config = dict(
    num_hidden_layers=16,
    num_key_value_heads=4,
    norm_place='pre',
    attn_scale=0.0884,
    bias='none',
    parallel_block=False,
    init_std_down=0.0,
    beta1=0.95,
    max_grad_norm=1.0,
    decay_fraction=1.0,
    doc_mask=True,
    max_steps=3431,
    dataset='wikipedia_en',
)
Each number is 128 + 32 x the weight over the matrix's rms, rounded and kept within 0 to 255. Layers, rows and columns count from 0. Numbers have three digits each.

# layer 2 MLP gate, 3072x768, rms 0.0625, rows 1264-1314, columns 512-639
125133138105124152109200130141118119168138125108143056143153107100078120119134133124173153121116090141082082084117127085168133148117160103102141096129106141100120115131146097161196062110090089082131163177051106195125107104117074115151182125122138136111113091062144180160102086098080102160143157019178087136140117086128092147160175133110100079211107114140105133096121144116092136151133
115123144131120137151104172111095107139135096140094095087076124100155154168122153139124097097171116143144136133144157086147140092131145124137120133137146147115127140148136161137171130136087128103116116170166163110120163130119152165144145175103138155114123125141115114126150168158165158122167086188144138140176066118149103112118077091132135133106173141098160062123137125114168111124114
112142183194123127090141135151112122146135140142151180078140113127172192105181068166079155127116169160135089101101143180163102162103157174152152184127154127109185115117106099163097039151125153165059115116173145107117131090155109118059111131146181153142176102150158102106131090065119138153209159125158107141166175109166141127164107170139129114206117126086102098081160086125132095167110
182122121132180069139121104071148097104154109177137128153123121106138122116155090099129130130144178103138094121117118130136091106159179160162132147139131134079124129140130127117086096077144125149119172101136076075139117127066148116134134116100135160135096114102132098076176128106122102106143115086093151050112104111145059146149116145184164132085120088151077126124106066118079140106134
173122119123147112148099058118137138108123138184151136094104146120121106084110139127156179160077128124141227123111096125063148125100154122164122079106206146113087125172223155188145100132132094124166099108135166154145094155098134169167114127081127169119137155093069075049175081164131122168120150161148105135137067064153090109124232147139112115132086158148165115129117133129163125159157
134169128126125111114075154132131077101166131183117116148144132154127079123102112101136099129088176143174152163127084115098104167160078134056144183156106141125131123119151093159099117177133104140118135118152110171139191138127082076203138136157154144099078144159169132127185170115146136090113120091106146080071123085127169074142134134159132165139101118071099133159128124153127054115094
136132176142112161115132110131192124139124121183123090168136137197153155144142171137096105088150150111166111106150126094159064134105126190131113089131091112167158082119180058100128126149134091103108107109095122114057173135175159154079136125146118125113104152114054128135122040103078094133113156096116123086089114187117143111154189149118154078123115138167109123176117126111101159148171
141132110129125162116157194112104070132110123099111084133150134124141169143105074134110103102159142096165117077153063187163102115105166129156112147152121152084129173127134106159156088117128149086106123053128169163128120148089180132133077122125182214131152194139086112100074127163139126091136095137140143166058104125116130146114187097106115133106129145163086133103171165091128108110169
155137085105123178077138139064123119167106117181104188122142133129112097173112128108110135093154114137131085068115104121170107132139119071148114127121126087146108113125116149127106122139177168075123118067117140143149136125095174115136166064093098112126029096108121124110191137141060118115178139170093130107220147156172102118167175165147109155170124114084145115131146095094169130125133
118127088136125118083081110136139132107141097168110154090153070140128120179074100137160118174153168090104133169176109142093219129148160100149103183172092173111138081166099139146131100117175074170128119105176141163178089141144108128103212176188122100106116123118217119131149096168125115126087213130154120118090126123133070182122157123134137134078116125195123137103162119103138213128142
195117129133119085123104115092182115129125120122178110181103165113103149152113123110108156169099152154115077160103151139159178192105128113129138115168168145162128134155099080133118098122056102181174148127169081155121167158115109179159122112147093117097065098109093159109176078083119067173133121133118083078115161156149139195089152123120156137125075173156168101084158084135084163141107
061086113188068125147140091078101137161122148157210097171157118133140143087130123182160160154157190114125167128129119117144113172129127128120153147167149148106146135142141142134127099105123055153076135142132072129105147155147134130100114131131144056149088107143113104115102141149129172160102119135116157124155097140124158147149116154167090188139175180114139097166129138127078094102180
104088102079120085133104116082095152145141162154142099097149116129101095037071072178059112065124123086090138080053145143102122202107125181118141148142181063133124125105120077099184122090100129106091169129174141201212113113107110101105133146129186128173112106104134183175077089151121184181154186164174110098114122154123131144144131109146119097134078125126100106163145161137146057083139
153122079169133114111136099168117097108076139129130178120136093120061180172116087154202139126156104134102116123077098076153171124149096163134098120127160157123100123118181132126207118150155226144118099118105088156083117118103139134115147125083126138109135144150082125107164112132154094197096169141113171117118110088155169147043203131119072134147176132171152103108156131166134176106122
186103155068162142095150136225105115134130117172117134151091133109164132177094137043114091100093177103195075117145141126170104149069083190111073128117109128128112105095131080109125134114137146180165139105164086090120111076183138088125127144025113121118124151158110118143076101183091175121115112120135172116127065081101158110195178168083056070123155118160113125111108171156159143112168
121126155111111100152118165126148123139149185160176140135157149129109093153101131120174134082109120117146161111147089116144108158118172076095091185140117120137119131108119104127132112165102104096127103142138145148150108117125151168070088129145107127108096099133105120082158153151171101137124120139123137155074067153151132102118141133136110096122129123124134132124143150138077135104139
151192142129143054165189080070128102208127183136157117098114116136143143122111122164108130117098097157136134106184116141121122118113120103154087089156138151152120175142111125168188144114136068169105126141153141182084085178129140167105169112108194109121164140085155111185142080090120081151085180144143181159160150172089113118192127174118145122141114096126145082123118143147175122139122
151147149145093115118145122151121135131095148120165103100151117137117150171120102154109118198144143153131131112173053086165111057139095169173127152134097086100128065171113157138148073188154135112124087065121109156104143083141137159115084112144102122148103113164113090142128153074075176119092137127100092114169123082112130059117079113112142153075132113122138152145138187116175105120138
154167081092174111205155158165151118134171120151088095066147079084114133118143131144157154074137104086132118134098094144080178105062120137140209125120101050116061132088111104070097109145111189133096119093176121117132102190111135131190122105158149128158175170080150124147148132133108127091144169174087155135182095162158076148174124160104188149095126140116165117182098087109088129129175
069128154129131086125098232172077138183144134121117198124132130153103120121130068064172118081162083125147132135126183117157126119111082055081172134127105068163133096149221133150170187177144130108071096178118144137111134075094171069123081101114092159107101148131120108146192168107213105068115150131193181044166135079108031103149128140200141105097088066162135139127204128141130082129104
126143164136136105142109097110091120086115134101140130150111140052151207123064112111128121148107096098123167091182133164135167138155136078106100137151114146183128167050166106168113100127095096135154094205144160150210122078163115108175095135198088118122201123160069096134136104181176135180153123168145123119131126080142175169106143051152143138245184118113120152088145104129030140096121
177125113078161085149104109166155116103152120110105188181131139193088167128135059119090063094180137085132145063137127148058108148116147207164119020151123119188083150109108099183125197127110103142214107088190154104133147120060140133140142117151131144168128123135163152096190149146150134161079176149106181094114165116167135106072110128073091119099132123125134096115145151105212095128216
127096111162135157175094108078120061135067133103116130158131143185099105121114147174144143128130162095146115118125144086062130117172126177142151131106137058221120109086091121126180163170107118059112127079143071127135127140173147153142083195158126134194097137094182159085119075116124082143050143083143112120163107126137104148140067167124160154170111125171143088163118140133121137159114
103098094169119140151152103168160088135155132152094108165119138109176133162145137129234146061148163142141155162190110170129181134165130103093124171141142133136124155108181097130117077147131140131170149120117114071134122112181107126120128115161137126155140122145140115097117144146146161103124114122145109148163136142128114156129126079144177117170127100131156128221153111162154141072102
160089129147127201163123167169128070119137176180066133090145145129128114219145122149120154075130187144094109145117117087138137154144056081143125147125098176123104113101194147134137133181152145109179139104137106115136145126137162161119066175137168105188111103116077134149151170161132086179116115118132138132181036154078137137105083167063072101133108167125135110124120091120123145136147
095102115150119121174059096134112092202134123107129160123122101145147064061219125128114128103169133170180093108113205195135070156041110126171113159175101055157111144173115103132104177164133161199126115094124128091171164163098153123193124140156153102089104119131117132131119131114081119108114171128066132154163180117124154153160086132109146131139152142163119107118086157160123131155161
159131088175157132078136133091148121100141104160107112126128160204108124085144070087122081089099150085111142091117136096124113132118156145107080187132101156171096145141180144103135171061158099100138130127141142131198134137164128143130133139101106118151133138129078169127153116187118161129107092136126164087136118213157118129125092156188115139192105170123147149149172143106091116097139
093168121125136117126109141202062116119150136177171155149087124121155161098155102124134127159023126193105147104137159169133108180202133142117140143127121109099125139152133094114170080143135129116105136121113182133171081090091147101118141075196123129124152166145124155157220162136115086126090122152152114073168176086119103192149135098182143086115084119148128091158130114153079086081110
158124094251022136167119109146079150067117107036091073125095090141122169081137117087143136127098215052077086097094080176034130116103160099152130144104111153147141123154121170127144119142074162185145151064157147199088103188055091165176185138100098141087162057174148037114109106143138083096133115150122125136123169150127066062162080098099147136182108149123124160136154128095124131088166
162127123134127171135071108141104155201073130144075146096139155130110138171116101204160147141095121112134040178117117094137171102145131108067142135136125166159143130156138129135155134157076123093162173075132150084095181127143123100141081176088127125132056141112062087108104154084153137126169103126138129140160135087162185175109143078115121129076130110149132109070131132118116161099136
188116083105124172136115092098135163144124107099166070136108166098136110152077136125155116219120128109155145202107114158187079156134122171079128126131139109123039146136127132104136161091120113126166142157115139094146077108062150157125089113167112079133116120130077119125128103166103075120145076148145143119153084159107056153092092125137137133078123081106125135118139165128117179159139
156122140065127088123122071154121117154143052137103183144106087111129125104119111099198116148153125123171133112176141098095147186094112126132141132108181143120157147103073100137112118097132170107194183122125137151085147127138035156140110110166123106159117151095149115087079108102102090138121159189124110151158107083132146092136076065081106109105127155094143126073161102133142151171113
194115132109157167118104151136165149150144126097119111146136124136074148161104123101091141089117142151097112127144139109138181118134144079147132105162170106152127125096122207134113142106112170089127123109130135094101160118113140084093130122113154104151134108125154107116106193168154150142125071181113150084126133116100147136113113155148150107147126126078136141111060116156085110130102
077135158158142096115089147106135112087159122192138080147159132117092074110213086099083150113133103173130163045103121125156131078152120154049119184154205168131136124145149133134105101170073095152110156161114100105141132136140081195144123161085091168146154139137088157062123133102082161109183121107174109122131101120102173153138097158138153116116116103114112141059182085117160105190183
087126124116146141104164112140130106163074084117069171132142151154113094161069192100068132119093098203112086161141131143107097110214067111070121169171115188076107135153072132117138153067137112092161091177138100106182165199095096135066166170125147109158131078103144128234133132069109138132182143146093173128159134159165136158125128122119140140158132078098126137157184138140107093156170
115129157071177152105071093139142126118105120222177179161175133101136136136136136114148142122214023169077159187151163077183061072144092129148091168110143084155117144131120079113148150161204130089132136136118144118110185172142136215135139080195041135106151133112129161129084193154099123118114187121160120164139156117148142141128094165130124092133182125094092151139182110167148169100126
132103160148111121107152083155129111128100121174107160152142123113135165161127142082148151129140034136139154070119169094120102180080126117189129232073162111118115137160096165133111117091150163175130131130161164130102179126124126110120105186195136155125108169133135153179151110151156136223150139125115156144168115085150200174156140150136141131110139185144180110150140115148095178131085
126105130094173125084114174148164137111103154071157180114063146100142154155113114127071107149106185165193092144125117156142097175156133106040168056096137114155102111137134124149184103206163087150146100114173109121145114106125097113130110134093102102093053132104140131121148137103079148137149110052093119094165126057109085066179104170124152088135111124123157118147072164125141118108175
143117085127101144156088143100117133114166159153111164086109133118094141124160144136123114135172170086156079075117111111105143146138191139133120104144097155128177087154151154094084123148128163130131105087156137114090154144086146188158097058056146136142142148121139142199119081046123096105131140177066141104138143164155084113128077116105176099156100114120115096167174131130167114139138
102114044118126111128146183131144087127080114064144143085126194134144152164141092139063133093151126143115133104130122130157139082086069139181101123201095164151076124167128080144087207149103122058132168114082095150131205093168146117156151175087107141138104189129112173134140175170116108129056153148160100136017105147137169101182125134102157145171169080185082197146146168122101097140145
125103115097159126106187142127063114114087113151148109173199152180120160130113130127155165164156156125177133112109141094148151136113160142134216138117080102060126089152113137121172155156111202152147122168139133118099180112078108161169064174172129150088124137081090139135130110124155110124094138118117119186127102090107075113153134109129162174073138151116121187137096175097056148062140
141074139077121133104134153097112121157093121095109138159139119083143099124124119103188134149064130188116175129192103118083153135141144161128114166156136132124103144101176142161159063149072136091156142105105167092199150107133096125177138103126073129118114180068103111071119162125127133120083078127156088132138096118055131140144111089141119086124142184110138108087180100142168120119119
070151112175150085178113154119134068123112115078177168098101147118082150145136093129163154106125136114172123216074131076021032136092135178114100098113155154086110179124135148084103075131123117088154124157080128164166145101148125132144091109108144122127195168146108161139065130160102158115136198163142150172164161130065132065138056126114092128107176144128091166118128083099127108143137
127099128128119093115089130151148108184153084113143124176133165058173151168126119145129097107161142148176099128155124138106112165129112088116163138104175143138148124147136106115106195107148128157077105146082123128158054109108183094107140185123151108131131139145120162149088161159149155127137145179119120108077108123143182117162094127094155089151109119143139150145083114151159098117156
156070144110115115097141102143167140130131066161172148162186076059121120131102108105128106148088074132090091129161156155077106151087124164118135089067173091110132108118097089085123114117120100095139126128155147161100206092197186149102124074176127141098118154158178107171149113103139105195122173050064151122142104094127163097150098082104097132136128062130135125061137106135171053106109
151056184102126218129190084094163101048124149128124156132138137129131175158145153080093147124123098119151157091096122087148107180154143163153162078101119080161108110102107171099153144066171124130124167098105088120090096042117181138136055136150163069127129065136120148107149042143143122117164152164131084100196137098127110100136139107057098171157173084104070064155160123076142111124069
141095151110108122041142121171097082113111171131124114133146154161179073123164127164114198160151191095154159120175180056151158067109151120087132074081157081169104108164077115157166140111092114179121124157152145070140061098112158146212146136171115158116127176142122111163172129097188152123108121130089091132124059108122169126147149107123117114095161112176120144097143121122116108187093
120172090127086127135103104119119087109112139116069137159129117139190124088123135121155085096106187162098148128088137158098102205122117152124121167148094083066101158190122093100184095209156164126100132154107117150148141095102148172091107169123196121067108154083123086131174132144106133033092102124146125121140096120108146168136162115101085231122098110120124137116133117070086182148166
087105120144124107162125122092121091131130092112152127153116132160079120133071120104140147082121186125178123084158160098120155088167121106143142028101115101072097121116188091186117072104089125155133151136176116140091105079108148097151167083163150209102083100177086090079122199139107140136137123078168123156183204136075120107146067090120080114099163125100115150150167119136088111161102
148161131159097118142108092116113169165160166145069103145097092175157132149124135112152079101121119057123141159131095084139097144052068109169143101098173137101096131093079085173160126110204106138188118079118099081102147127113174055139134134150126155149086128158137114126143199148099155134164175136175138146106114195123158124215118161105139165141129109124114117096092129144171154116158
093111097119152140087173080161152111122126131151111097160093081131157112106163096116150133140090128153138100146125113153146104106093177124141157124119103115114111085163084148140093147127099131140116122167091164157135136158177146182173137106165146144134079170100075186095125141143107161150159119117167091175126104114112100093106129088146143160061160141097126145121131179146117130143117